config = dict(
    n_layer=18,
    d_model=384,
    activation='tanh_gelu',
    positions='learned',
    qk_norm=False,
    parallel_block=False,
    init='normal',
    init_std_qkv=0.0227,
    init_std_o=0.00378,
    init_std_up=0.0227,
    init_mimetic=0.5,
    optimizer='muon_variant',
    decay_shape='linear',
    final_lr_fraction=0.1,
    steps=11293,
)
Each number is 200 + 20 x the weight over its row's rms, rounded and kept within 0 to 999. Layers, rows and columns count from 0. The size before them is the row's rms in percent of the matrix's.

# down: layer 15 MLP down (transposed), 2304x384, rms 0.0283, rows 111-179, columns 96-143
# up: layer 15 MLP up, 2304x384, rms 0.146, rows 112-180, columns 96-143
down111,117,187,197,190,209,176,188,187,228,214,195,187,191,210,222,191,214,223,186,219,192,173,194,204,212,200,223,196,189,204,212,185,186,200,196,208,226,204,217,193,209,227,187,170,186,191,174,232,193
up112,129,158,178,199,247,171,167,207,215,195,226,178,193,222,179,182,223,192,186,206,172,206,197,175,187,189,211,168,201,230,191,191,167,173,256,229,214,219,211,219,186,218,205,213,206,209,213,196,185
down112,169,188,202,225,179,192,212,193,194,212,222,185,210,215,193,195,173,186,213,203,184,222,184,216,205,203,197,219,212,219,187,241,219,185,215,245,167,195,210,212,190,204,187,211,189,186,199,231,194
up113,087,202,192,219,188,190,189,169,223,198,178,200,197,209,208,230,211,198,197,235,198,233,217,218,198,150,187,195,195,224,183,195,195,178,203,215,200,198,185,227,204,207,175,183,209,202,210,214,208
down113,094,194,218,186,252,221,243,233,211,209,198,205,188,200,206,227,191,190,189,255,158,205,203,227,201,180,207,176,192,237,224,214,212,208,189,175,194,219,222,225,192,163,201,188,175,188,172,166,194
up114,089,238,179,222,191,192,179,168,217,160,215,204,161,208,158,196,201,182,191,183,191,168,196,186,216,167,187,146,187,242,229,176,196,206,186,200,186,169,210,175,214,203,239,235,220,212,170,209,179
down114,088,239,206,218,210,204,222,213,216,194,230,204,200,191,164,224,159,212,197,202,183,205,232,195,196,192,181,189,183,218,207,207,160,189,214,222,210,164,215,239,193,199,187,166,164,209,186,193,200
up115,095,223,198,163,168,190,217,202,223,222,203,205,216,198,203,205,189,186,197,200,182,192,190,237,216,197,173,168,182,205,208,178,182,204,235,217,200,225,190,192,188,214,220,209,217,219,230,208,224
down115,098,233,157,212,197,187,187,219,182,186,203,210,235,194,205,189,182,208,201,204,224,204,204,201,214,209,164,199,213,192,202,189,170,207,182,218,185,187,177,208,211,201,208,206,189,208,158,210,186
up116,103,213,209,197,203,176,190,200,200,190,188,202,211,188,190,160,193,168,237,201,165,177,179,206,175,219,208,205,185,212,191,188,225,218,217,206,171,165,247,215,189,213,224,208,193,177,230,210,246
down116,100,197,179,238,195,174,177,193,212,186,223,223,194,188,226,227,228,201,182,161,218,209,202,190,213,161,210,192,206,203,220,207,236,237,241,182,209,197,220,175,205,190,203,176,189,229,148,182,175
up117,089,208,213,200,213,203,175,199,193,208,199,186,192,190,161,176,213,194,185,202,197,200,224,229,198,174,177,185,202,205,220,218,213,177,200,207,184,159,220,194,202,206,211,178,227,211,233,190,180
down117,091,205,195,197,198,207,184,232,204,211,197,190,186,201,204,205,205,186,211,213,198,234,205,169,198,207,209,211,229,215,196,239,209,204,203,222,181,185,197,211,204,186,205,210,207,197,217,197,236
up118,088,192,188,232,191,221,235,209,195,184,194,167,200,152,231,183,215,163,225,187,149,205,204,186,226,204,204,216,196,198,214,210,189,164,202,191,187,191,240,227,189,201,194,184,191,204,192,209,204
down118,095,172,190,178,211,168,146,204,206,216,209,213,220,215,206,236,182,218,188,213,219,225,172,201,212,179,179,220,209,165,220,159,230,233,192,200,212,186,205,183,221,206,181,188,195,188,197,221,195
up119,110,196,218,205,168,188,197,209,204,177,204,229,221,217,209,232,191,189,220,188,164,182,217,175,188,198,209,190,178,209,197,202,192,210,197,166,187,189,198,225,206,213,208,231,208,207,161,186,205
down119,105,170,189,201,204,188,196,196,198,215,206,204,220,179,182,211,183,168,196,167,224,250,172,213,223,218,242,211,208,198,182,230,205,189,213,211,182,212,207,213,180,172,199,219,201,204,214,231,206
up120,077,212,168,176,197,189,184,209,196,152,188,189,230,173,160,201,182,155,222,209,231,204,210,172,224,206,190,244,177,182,228,192,233,208,206,205,194,202,200,175,258,218,167,193,210,182,243,209,207
down120,075,205,209,212,233,203,214,199,166,208,196,196,204,213,197,206,211,187,204,176,161,198,199,193,227,159,180,187,220,185,214,216,193,199,205,187,219,219,187,188,180,206,203,232,219,203,202,214,182
up121,096,174,207,185,213,187,157,220,174,207,197,173,216,210,169,211,205,167,178,226,238,187,237,160,218,188,238,198,207,232,183,174,196,206,193,206,202,187,192,205,178,219,187,202,194,157,207,207,215
down121,099,217,221,202,174,193,188,183,207,231,214,185,178,192,224,172,196,191,182,219,225,195,191,171,214,178,202,216,195,227,219,198,216,212,192,230,216,174,224,186,221,177,192,209,193,190,204,185,226
up122,113,194,203,162,220,192,210,229,177,212,220,194,230,182,168,233,195,203,219,198,211,217,188,221,188,172,230,216,203,200,231,177,195,212,216,149,171,204,225,217,229,203,184,236,234,190,185,199,200
down122,111,139,241,223,204,196,187,160,176,199,173,174,201,183,222,198,190,211,221,180,186,196,215,210,200,212,190,221,186,224,172,204,198,198,190,188,212,178,178,202,209,230,226,167,231,194,187,157,221
up123,097,191,174,190,195,189,171,214,188,212,210,177,210,183,184,231,220,221,183,183,170,197,220,182,186,164,176,184,192,257,194,184,184,187,207,214,233,240,224,212,190,231,245,199,208,184,200,184,220
down123,104,182,231,219,202,182,202,176,211,214,194,187,202,146,217,226,200,202,203,193,229,222,215,173,190,180,214,216,223,209,193,188,212,177,208,214,196,191,189,203,190,181,179,216,186,223,212,191,184
up124,086,162,188,187,199,186,208,194,208,200,229,221,219,186,192,215,184,222,206,189,221,201,220,168,187,212,211,192,163,211,219,184,196,202,198,233,197,224,202,206,215,215,200,208,217,174,192,184,239
down124,087,190,207,202,203,150,180,185,225,191,173,187,190,203,220,199,188,234,217,199,191,187,209,184,181,188,214,228,186,160,201,165,224,196,175,188,163,206,209,194,172,188,202,219,196,203,187,196,202
up125,099,232,189,194,175,140,193,197,221,182,180,201,186,179,160,193,225,218,207,216,166,187,195,189,200,229,194,203,182,181,199,173,211,170,163,179,242,197,209,209,194,186,170,193,201,218,192,179,201
down125,098,161,171,200,206,218,201,209,237,204,210,227,200,168,179,195,215,215,204,206,182,209,244,219,206,209,191,212,191,180,166,196,183,188,232,202,184,233,220,153,232,185,230,215,178,217,204,152,209
up126,091,162,176,199,212,188,199,204,198,168,189,202,203,187,194,203,218,166,194,208,183,183,196,192,174,189,219,192,177,189,211,171,197,232,203,193,229,213,201,165,190,191,186,161,213,203,192,209,165
down126,085,219,138,229,200,210,183,209,176,167,194,207,204,191,191,204,206,199,210,207,223,210,192,183,181,195,203,209,187,221,210,190,195,171,219,218,153,181,185,239,188,202,203,209,181,186,216,207,176
up127,114,170,167,209,177,192,204,204,183,216,185,174,203,244,219,207,189,192,184,206,186,190,230,174,163,224,200,201,221,168,175,226,206,209,196,214,178,218,215,188,200,236,197,209,189,196,214,220,168
down127,114,166,196,210,209,187,170,220,181,229,189,188,180,184,171,191,226,188,198,210,236,193,205,207,196,212,174,185,221,200,194,140,181,154,212,178,238,196,177,219,180,208,220,206,186,185,214,216,197
up128,092,175,182,184,173,174,203,195,190,197,191,195,209,181,185,197,188,220,185,178,182,226,204,228,204,200,191,187,211,201,195,211,201,169,213,196,208,187,193,195,196,231,212,201,193,207,208,203,225
down128,090,243,174,192,214,205,187,187,191,211,187,184,230,170,171,199,179,197,195,214,246,178,224,215,200,196,217,180,189,189,184,202,206,205,199,237,215,226,227,221,180,166,166,183,227,199,213,212,173
up129,096,195,197,230,230,190,185,182,169,196,217,224,225,184,155,216,224,214,207,178,216,237,187,171,195,222,192,215,175,216,175,171,240,220,197,216,198,187,205,179,178,202,187,199,204,176,182,176,171
down129,092,205,192,189,219,199,156,206,211,204,200,185,223,200,186,200,164,216,249,227,172,210,180,202,195,200,203,219,233,219,163,193,220,181,173,223,208,200,226,249,220,209,196,228,206,197,153,203,242
up130,103,236,203,199,198,168,182,215,194,197,245,181,190,211,221,214,195,225,236,190,224,150,193,206,206,194,217,186,183,199,187,221,194,189,214,210,189,216,192,206,193,153,213,181,201,174,196,193,206
down130,103,194,201,197,194,204,218,213,205,208,227,191,234,202,189,218,202,226,187,217,194,201,193,220,196,168,190,198,171,214,185,207,195,218,215,225,172,167,217,186,190,190,204,230,177,218,181,196,200
up131,113,256,217,204,195,186,162,207,225,232,195,202,196,225,209,199,179,199,172,230,214,210,193,229,225,145,193,200,212,199,196,239,160,191,198,194,198,203,211,195,169,193,179,238,187,210,201,202,223
down131,104,234,223,211,219,211,201,205,198,191,159,205,200,184,210,205,203,196,172,198,177,240,192,180,245,199,189,186,206,199,216,198,211,179,200,188,212,193,204,197,167,192,209,214,184,229,213,204,209
up132,108,209,201,203,196,195,193,186,185,198,237,199,206,234,225,180,222,184,181,177,193,187,196,191,201,202,202,193,182,222,218,221,176,188,208,196,153,196,190,225,182,176,210,224,208,160,187,217,199
down132,111,200,179,227,224,218,179,213,227,205,186,215,221,160,211,195,191,174,213,238,205,163,203,186,190,170,209,193,236,224,188,230,213,169,217,234,204,227,194,171,188,230,204,205,191,212,191,189,211
up133,117,192,185,200,150,182,204,207,190,209,184,219,195,183,250,231,213,207,166,180,158,200,204,216,186,222,190,229,210,178,222,203,190,214,189,214,175,219,183,202,205,194,204,214,188,184,185,185,176
down133,094,164,209,207,215,174,212,197,195,198,184,215,191,211,167,207,220,205,224,198,214,231,192,190,207,221,200,205,214,166,184,212,214,170,201,214,171,225,186,228,183,214,233,184,206,161,202,217,205
up134,095,197,206,203,182,180,213,186,209,191,190,170,191,179,192,191,175,203,160,175,156,213,210,226,216,190,200,194,215,212,197,194,202,185,189,221,175,231,166,210,206,183,208,198,204,237,205,217,201
down134,098,218,214,185,229,184,185,182,189,187,166,211,170,215,204,183,162,212,198,163,201,185,169,176,167,201,214,219,177,170,218,216,176,203,204,204,209,209,196,212,225,181,210,169,244,204,204,186,174
up135,089,214,203,186,217,210,200,216,219,189,158,201,170,205,190,211,196,199,223,199,211,189,190,189,174,169,206,210,205,205,171,187,201,172,218,241,199,166,175,197,205,189,185,202,201,184,151,203,199
down135,095,216,217,205,177,196,183,216,186,186,221,232,227,212,159,228,182,242,193,206,192,201,195,198,201,186,251,191,202,179,191,191,203,198,211,176,197,202,210,223,174,151,221,197,197,226,227,198,211
up136,089,177,184,211,206,215,208,167,230,186,224,233,198,218,214,226,195,151,192,215,210,197,168,187,218,233,215,203,149,220,198,215,198,195,171,175,194,171,197,194,191,177,223,230,200,169,191,206,204
down136,090,205,187,178,183,169,215,201,200,192,158,226,201,184,199,214,196,224,226,154,179,210,208,206,160,198,222,239,210,210,223,226,248,225,193,182,234,198,197,214,205,183,229,200,242,206,187,197,213
up137,095,180,203,158,221,194,147,230,189,181,204,213,186,187,227,189,189,172,225,269,200,222,201,204,224,190,234,205,226,225,207,243,237,219,191,202,199,203,198,221,191,192,215,192,197,176,185,226,191
down137,096,230,231,184,155,199,207,219,198,206,195,182,201,226,234,209,202,215,215,193,189,218,168,207,182,198,176,189,216,165,222,189,184,146,210,202,192,202,220,212,171,225,235,224,196,236,181,188,212
up138,080,249,207,226,215,237,185,200,191,239,193,164,215,149,204,189,224,187,197,219,194,189,228,173,185,185,183,223,228,191,197,211,185,204,217,205,193,204,204,189,203,169,198,217,202,239,174,214,165
down138,082,185,240,214,212,180,196,183,174,183,219,230,208,213,200,181,180,186,196,196,201,215,222,221,219,222,206,203,203,187,171,197,205,219,206,222,187,192,222,198,186,203,221,192,191,194,226,183,197
up139,102,247,244,186,202,206,192,190,177,211,221,176,177,221,200,177,201,204,222,191,186,191,195,236,199,236,189,229,192,186,202,200,177,183,172,203,194,163,201,219,183,223,199,198,158,198,210,209,207
down139,097,229,201,195,239,184,229,190,227,193,207,161,213,196,179,186,202,202,225,181,211,219,191,190,212,186,196,193,206,188,208,211,204,219,223,180,219,212,188,196,204,159,208,200,223,200,203,174,191
up140,118,208,179,183,187,205,197,194,200,217,202,158,244,217,169,191,180,255,185,194,188,213,219,205,182,248,204,185,168,219,245,161,178,193,221,196,175,178,192,183,198,207,189,201,215,200,232,170,200
down140,125,232,167,229,199,192,208,189,186,204,220,215,181,211,206,202,174,195,211,199,175,220,201,192,193,235,186,207,200,202,205,219,225,188,189,193,202,210,211,179,204,177,195,192,180,151,180,189,208
up141,107,180,236,194,219,201,209,224,207,205,205,237,216,178,209,197,175,204,203,226,192,197,247,198,232,194,222,197,187,222,213,224,185,177,190,201,175,209,173,136,202,239,192,213,173,217,201,163,210
down141,100,193,178,236,185,181,231,200,206,192,228,174,190,215,197,185,231,216,191,220,198,177,236,196,209,212,205,190,204,237,191,223,224,187,191,221,180,169,194,191,201,205,169,198,215,198,227,191,174
up142,094,256,208,165,225,185,198,189,149,179,184,222,212,222,171,200,182,215,220,165,200,241,175,208,206,204,201,213,240,182,173,173,200,198,229,194,167,203,189,202,211,229,180,194,234,180,172,201,221
down142,092,178,198,214,211,203,194,192,187,159,186,195,218,222,177,227,217,150,247,212,187,207,228,219,236,173,203,176,193,185,207,218,180,206,212,223,186,206,191,202,177,232,212,206,204,179,150,204,192
up143,091,163,182,197,194,178,187,222,171,164,225,210,238,240,186,219,209,196,213,212,203,212,226,222,208,215,188,186,205,230,205,188,190,151,190,161,214,205,185,217,195,215,215,179,202,211,192,215,195
down143,090,213,166,208,234,218,200,208,213,225,211,207,222,203,187,231,209,193,218,218,182,216,161,157,163,235,198,189,191,200,189,194,197,209,218,184,215,205,188,209,177,225,227,219,198,172,228,223,222
up144,069,183,230,179,177,184,214,182,209,215,222,209,206,203,215,206,213,187,187,190,202,202,229,193,211,188,183,215,209,196,202,216,205,237,175,185,206,206,240,196,145,197,232,160,203,190,246,183,177
down144,071,240,209,195,192,170,238,214,205,186,179,193,223,199,197,249,196,176,182,188,199,171,218,200,179,222,170,198,169,213,186,155,173,233,184,214,223,222,204,204,152,205,191,177,212,220,210,215,172
up145,084,198,202,197,239,198,226,174,197,187,210,241,157,214,208,215,196,181,205,187,228,211,216,199,201,206,219,217,167,203,181,171,207,221,226,192,176,190,176,184,223,227,207,202,197,188,192,233,217
down145,087,182,191,211,204,232,188,191,229,231,187,189,169,226,196,182,185,214,204,186,156,203,240,194,210,221,198,197,202,179,200,198,175,200,217,193,222,183,210,216,167,203,174,185,201,205,180,215,183
up146,123,206,225,199,211,184,165,190,158,220,201,193,241,224,168,184,215,176,183,188,216,180,223,199,193,262,216,204,203,213,207,196,181,194,189,212,201,221,216,195,186,201,208,177,196,185,230,231,177
down146,118,198,210,219,215,191,209,219,225,226,202,208,206,189,181,223,218,216,196,201,224,222,201,204,197,200,205,225,188,180,211,214,211,177,228,183,178,197,200,188,229,216,225,193,168,204,250,206,190
up147,101,206,232,216,196,193,199,226,216,195,157,158,195,190,210,222,215,194,211,175,219,213,196,197,196,232,204,183,174,199,169,216,158,218,232,196,180,226,187,209,167,202,190,157,215,181,188,190,208
down147,105,217,204,166,228,187,206,194,202,235,196,232,203,183,178,207,212,216,212,179,170,206,214,227,168,220,168,232,212,173,204,203,253,180,204,180,202,206,227,207,171,243,240,201,210,226,200,223,209
up148,100,198,220,180,185,201,223,184,188,200,187,203,199,205,188,190,186,176,202,217,202,193,195,221,163,194,190,196,159,191,217,218,183,204,179,157,158,183,222,215,196,211,176,223,179,203,231,156,214
down148,105,172,190,182,211,203,231,213,194,223,166,174,174,190,188,198,213,190,207,224,215,211,212,173,196,182,227,233,218,181,209,156,206,200,224,231,206,196,188,197,200,229,203,217,235,221,171,187,219
up149,102,188,215,187,200,243,211,219,214,194,207,182,243,174,206,216,187,203,193,190,191,190,194,203,179,193,184,221,190,191,209,172,154,191,197,177,196,216,218,184,192,181,173,186,202,190,184,175,202
down149,097,212,198,204,181,191,192,129,165,223,194,196,183,235,232,201,197,185,200,172,207,215,210,219,191,198,158,225,251,190,199,197,191,204,202,185,228,197,231,204,207,213,175,174,200,176,167,198,143
up150,094,217,191,199,196,201,209,195,251,174,195,214,215,198,189,154,210,184,217,166,190,232,171,217,181,234,186,213,222,178,214,190,209,214,196,192,194,222,204,210,193,228,224,181,222,195,201,236,218
down150,095,202,205,204,193,176,195,172,223,212,219,228,189,166,193,211,180,204,188,203,190,157,174,182,186,206,214,197,231,172,205,196,200,173,196,202,178,179,213,207,183,195,196,215,222,185,211,196,219
up151,105,178,200,192,198,171,181,202,176,235,205,208,218,186,205,245,188,205,162,204,220,168,158,207,207,204,215,206,201,244,198,208,208,233,225,186,223,221,191,190,178,174,243,198,199,194,236,193,216
down151,106,219,186,188,234,202,212,196,242,179,196,206,237,203,207,170,203,212,223,178,184,209,212,198,194,192,208,181,214,152,220,214,199,179,209,228,183,191,223,199,215,233,150,161,203,202,155,197,220
up152,104,190,190,184,173,195,182,175,181,168,222,178,190,209,206,206,189,225,165,218,175,233,187,187,195,203,206,172,192,171,205,190,181,207,195,223,166,188,239,171,190,200,214,180,200,205,250,200,197
down152,097,182,213,238,169,208,224,249,221,213,187,212,220,183,206,213,198,168,233,183,226,191,178,194,221,203,167,196,168,221,186,238,183,229,201,197,199,182,201,198,204,191,183,201,181,170,206,202,206
up153,093,193,183,185,215,187,176,211,189,216,217,209,193,179,224,230,196,181,190,221,189,206,208,205,206,222,151,218,151,216,209,219,191,152,235,147,191,182,213,196,223,174,218,209,205,194,206,196,188
down153,094,221,207,190,186,210,207,202,208,196,182,216,228,204,220,216,207,185,215,163,169,218,223,227,213,187,213,192,185,196,180,213,234,179,177,201,195,197,188,207,210,230,216,211,199,212,216,206,191
up154,093,201,225,204,189,164,207,205,212,208,176,209,166,164,208,226,197,205,199,217,221,217,201,172,191,227,196,194,218,179,190,224,174,194,179,226,182,204,191,184,173,232,191,208,214,214,184,217,182
down154,092,209,197,198,192,169,181,200,157,219,206,178,215,189,183,176,182,215,185,190,228,209,209,179,218,195,181,185,171,207,196,201,181,213,183,231,192,209,213,214,186,176,184,227,216,195,233,201,167
up155,084,226,228,203,199,196,184,205,173,195,201,194,143,202,208,172,213,153,176,206,205,220,214,206,220,223,187,179,218,186,174,201,186,239,190,216,183,214,197,186,220,170,227,212,223,183,177,204,170
down155,079,230,157,203,204,209,233,183,217,185,149,165,214,208,216,170,155,194,188,219,220,205,223,196,228,205,211,234,182,211,196,218,206,206,227,197,207,204,178,202,203,199,164,203,222,194,206,193,202
up156,087,197,229,179,179,207,184,227,175,185,187,209,201,193,197,211,192,197,190,175,171,185,187,184,249,197,168,177,192,194,206,234,208,195,205,186,223,180,184,172,231,200,230,187,192,183,198,210,199
down156,091,159,188,190,171,247,185,157,195,215,179,192,219,234,194,177,154,211,242,187,210,199,216,209,224,192,208,173,199,184,192,177,185,181,197,210,210,187,169,206,188,190,182,197,216,216,225,211,205
up157,105,202,200,214,242,184,193,198,233,177,198,189,213,227,189,195,209,233,177,204,194,227,237,208,211,219,200,182,193,203,233,226,211,206,200,192,184,198,246,211,222,211,207,213,195,200,177,239,191
down157,102,189,230,181,167,196,208,209,217,200,206,170,226,190,219,216,221,194,184,199,219,175,207,203,192,213,203,221,212,182,219,193,187,165,189,167,192,198,201,182,203,188,216,220,201,207,186,207,197
up158,084,205,200,215,198,237,196,161,184,174,229,187,187,174,198,156,185,227,202,224,207,228,160,211,187,212,188,215,224,212,207,187,210,177,201,220,217,154,208,218,179,167,177,187,177,214,270,204,177
down158,090,227,192,165,216,209,219,233,181,197,205,175,225,168,207,199,189,228,178,234,236,184,208,191,205,199,214,218,173,232,190,214,197,238,217,217,227,202,162,225,207,174,184,188,212,192,187,198,181
up159,104,238,207,158,222,209,233,224,194,193,217,168,209,203,157,210,218,202,201,211,176,214,228,176,183,198,187,221,231,209,178,182,188,204,170,171,197,192,195,205,213,184,207,216,214,191,227,216,189
down159,102,194,189,211,205,202,184,193,222,224,170,191,187,220,240,201,227,212,216,202,189,156,179,191,220,157,188,228,177,198,196,210,210,199,202,187,182,195,190,216,172,234,242,216,212,184,198,182,177
up160,103,170,157,206,192,212,223,195,229,211,198,218,181,188,219,214,178,189,198,198,202,175,231,203,162,192,207,202,199,218,212,185,214,191,208,194,204,176,178,194,187,169,224,204,183,193,222,175,217
down160,103,181,193,206,220,211,232,164,214,217,168,236,223,217,184,200,194,146,246,180,170,215,185,210,200,176,182,195,245,176,209,198,220,203,192,212,143,183,178,211,148,180,200,180,235,215,210,221,220
up161,098,165,221,224,194,181,152,169,167,225,226,199,240,230,190,175,228,211,227,175,219,170,227,211,183,221,200,209,188,215,224,226,195,215,211,174,173,178,203,172,204,216,177,205,183,202,201,192,189
down161,093,174,198,229,191,154,180,189,190,170,208,214,196,204,205,178,211,215,200,166,195,213,189,211,222,168,211,199,217,177,188,163,193,202,183,201,186,209,229,201,212,202,164,172,192,212,214,180,202
up162,118,185,187,236,217,195,183,216,173,189,182,182,207,202,204,229,222,195,199,210,198,194,240,218,192,173,156,188,206,203,203,159,195,211,156,203,204,211,220,182,176,182,194,186,165,183,204,217,193
down162,120,179,166,187,211,185,169,176,191,196,191,222,180,228,217,195,222,204,212,222,210,186,221,193,196,198,184,202,168,189,202,224,185,201,182,198,176,200,196,226,208,234,196,181,246,176,164,203,193
up163,111,209,194,194,206,181,216,174,181,215,178,192,216,189,201,219,192,187,232,190,190,216,209,211,200,184,222,239,206,216,194,225,189,183,203,217,200,215,204,190,158,167,215,215,151,168,201,195,211
down163,108,189,172,206,204,194,197,218,216,206,191,189,214,198,186,211,231,196,198,208,207,200,218,171,216,180,199,170,193,194,197,197,195,230,224,197,202,196,193,200,157,160,175,196,186,193,210,186,201
up164,109,201,206,216,202,214,220,177,202,235,195,201,216,221,176,187,228,190,190,193,217,204,212,207,189,225,218,197,203,186,202,171,204,221,183,188,195,196,200,205,208,187,195,181,201,188,213,215,191
down164,108,216,219,175,205,220,210,184,187,210,196,180,205,157,190,189,215,195,198,222,214,177,210,219,202,200,203,166,196,157,218,217,180,229,214,220,222,211,204,203,202,208,192,226,199,220,210,202,155
up165,114,186,164,207,182,201,237,213,213,205,209,225,228,204,221,170,217,210,183,207,198,189,211,204,173,196,185,241,219,204,187,174,190,182,160,191,188,191,240,196,203,160,265,186,222,192,220,226,180
down165,106,190,213,224,184,189,208,177,180,199,204,214,212,182,151,219,212,174,223,199,198,157,232,190,183,238,231,178,201,182,200,219,184,185,174,199,168,198,184,221,169,232,191,208,204,199,185,190,180
up166,106,213,204,207,192,192,179,178,256,196,208,219,171,190,186,213,174,187,187,218,201,182,185,204,169,195,185,167,218,230,189,201,178,213,186,180,226,201,207,213,186,193,211,180,169,230,183,188,186
down166,107,214,200,238,208,183,186,178,181,194,213,179,244,215,190,200,203,196,210,211,192,222,181,167,209,220,211,181,196,212,203,255,189,173,228,176,196,159,180,212,213,180,219,174,227,214,192,206,204
up167,082,234,177,195,234,203,175,228,209,195,221,184,211,208,177,219,220,218,209,226,203,169,216,185,207,165,184,203,189,185,168,216,200,222,223,198,188,227,197,178,203,203,200,193,215,182,215,186,211
down167,086,199,227,185,218,244,203,206,187,229,185,206,229,224,189,218,187,211,173,227,164,218,164,210,205,178,205,155,184,175,225,202,213,206,182,224,196,204,207,193,223,198,192,207,200,214,177,198,208
up168,080,197,207,205,158,167,213,164,184,143,192,205,220,203,205,218,208,201,206,213,200,204,200,217,182,234,187,206,198,198,206,207,180,213,180,197,217,194,188,235,213,181,186,229,217,186,197,196,200
down168,080,171,215,206,180,199,207,189,212,189,193,210,190,215,216,217,198,223,229,224,177,189,166,213,214,202,192,222,195,231,225,184,194,182,198,205,247,166,221,230,172,167,166,177,202,198,202,201,209
up169,087,202,196,177,227,246,218,189,170,191,215,192,187,213,188,166,222,213,205,184,204,232,203,202,227,205,170,199,209,186,180,212,173,223,234,232,192,215,223,201,187,188,199,221,174,214,193,200,198
down169,090,202,170,212,225,184,201,209,169,208,211,185,206,222,200,188,202,217,218,196,179,199,203,210,190,179,218,203,206,224,213,169,194,197,210,136,222,218,208,191,225,234,188,197,164,220,202,203,229
up170,105,177,207,216,198,172,194,191,182,214,199,202,178,204,232,201,161,195,224,188,189,219,199,217,208,182,215,183,205,192,154,212,186,196,199,216,180,175,227,215,214,240,226,187,198,216,201,182,200
down170,102,186,173,191,178,217,204,204,198,210,196,190,171,174,252,199,211,229,179,203,160,223,202,184,188,204,204,213,191,241,191,235,181,202,199,216,177,183,197,178,191,213,209,216,174,192,211,239,178
up171,090,221,182,201,209,214,182,237,199,208,195,182,187,205,210,170,162,209,205,195,218,166,201,195,193,206,165,183,181,167,216,199,206,198,199,189,195,188,212,204,212,232,184,200,199,196,184,177,192
down171,090,170,206,202,194,213,210,195,189,212,206,223,164,205,207,223,215,206,229,183,222,174,189,239,192,174,206,180,239,204,205,214,191,200,171,231,163,206,224,214,200,212,187,182,211,199,219,190,204
up172,099,175,228,182,191,202,188,228,177,195,178,189,177,190,161,186,209,195,228,201,201,191,197,203,178,204,161,219,199,204,197,166,217,199,217,172,201,180,215,201,209,158,214,226,176,243,193,198,195
down172,095,214,217,210,186,182,215,217,194,160,220,223,203,160,190,172,213,169,211,191,229,245,215,167,182,207,246,201,203,188,200,202,243,193,191,196,225,235,179,207,196,219,181,226,199,196,178,229,215
up173,102,227,202,224,179,188,210,183,229,179,199,236,190,239,212,223,210,219,211,180,184,190,197,147,199,208,168,215,179,183,233,180,179,170,205,187,193,170,187,201,209,175,198,235,203,214,268,192,188
down173,104,188,223,176,160,218,202,220,207,209,194,170,211,203,150,234,193,201,223,209,184,223,188,216,205,194,187,230,220,188,207,215,162,224,193,196,141,205,184,196,224,196,196,222,227,192,226,215,202
up174,091,192,187,175,219,160,222,187,230,204,224,218,225,175,229,169,174,195,183,189,193,231,185,196,187,199,209,161,226,193,187,189,241,219,172,197,211,196,228,259,156,180,221,212,215,219,197,188,204
down174,094,163,191,207,229,208,192,213,197,205,205,192,191,207,163,195,172,174,199,205,213,179,195,209,213,214,184,169,188,219,178,215,196,213,219,185,216,221,202,188,227,203,195,197,176,189,214,184,217
up175,116,172,209,218,182,220,239,157,195,186,209,188,195,199,192,174,241,183,180,206,189,217,180,166,206,194,201,194,208,239,181,227,212,180,162,235,186,198,214,242,181,225,205,182,204,233,203,199,232
down175,105,188,161,179,201,229,243,195,195,189,199,171,198,211,184,197,208,180,230,189,198,214,192,242,193,216,167,222,180,188,254,196,197,219,234,209,224,229,180,181,171,202,171,203,200,194,210,173,219
up176,095,207,189,223,198,163,220,200,214,234,177,199,168,194,209,176,201,206,182,206,174,191,179,209,168,211,239,200,195,232,219,178,163,169,192,188,235,226,235,210,202,199,203,213,187,177,207,137,196
down176,095,182,182,203,203,205,227,174,179,204,237,201,212,209,209,199,208,213,195,207,210,220,204,225,204,192,192,168,206,196,215,191,184,188,213,200,187,203,218,205,203,195,198,184,190,193,228,204,199
up177,112,198,191,221,213,177,196,175,204,184,193,210,197,156,241,188,215,231,215,207,198,173,223,206,190,181,179,205,222,201,180,191,165,176,189,219,208,196,212,172,201,188,201,210,200,209,210,189,220
down177,143,218,169,210,184,194,185,193,218,170,175,173,196,204,216,218,206,215,194,177,189,198,201,200,165,198,200,168,220,197,200,209,188,164,173,202,167,201,193,219,209,176,184,215,206,212,201,196,193
up178,096,178,197,178,193,199,224,173,170,179,194,189,191,223,202,218,167,168,168,198,216,212,214,197,215,186,203,201,243,213,176,224,152,216,183,200,235,232,184,195,200,226,197,205,208,186,155,208,183
down178,094,192,192,192,167,219,159,188,189,172,224,196,172,224,185,180,183,205,211,208,184,198,174,196,172,216,176,207,221,222,247,160,254,192,224,191,189,183,195,208,215,189,198,168,202,222,217,197,215
up179,090,234,195,191,165,203,213,188,202,189,196,192,193,180,188,232,183,228,204,205,172,212,225,194,200,188,217,232,186,201,185,184,197,218,230,179,198,216,189,196,198,172,212,214,173,248,205,227,225
down179,090,215,205,217,212,212,227,198,226,214,188,210,207,233,217,208,218,164,182,189,181,225,200,197,196,148,185,181,209,187,206,192,208,178,228,176,220,183,212,222,175,211,231,178,190,199,195,218,176
up180,110,191,167,204,178,187,215,191,221,219,206,200,201,190,169,213,171,213,200,207,214,228,214,195,207,209,218,220,240,190,217,188,193,178,193,175,228,183,192,173,192,235,243,196,197,210,201,198,203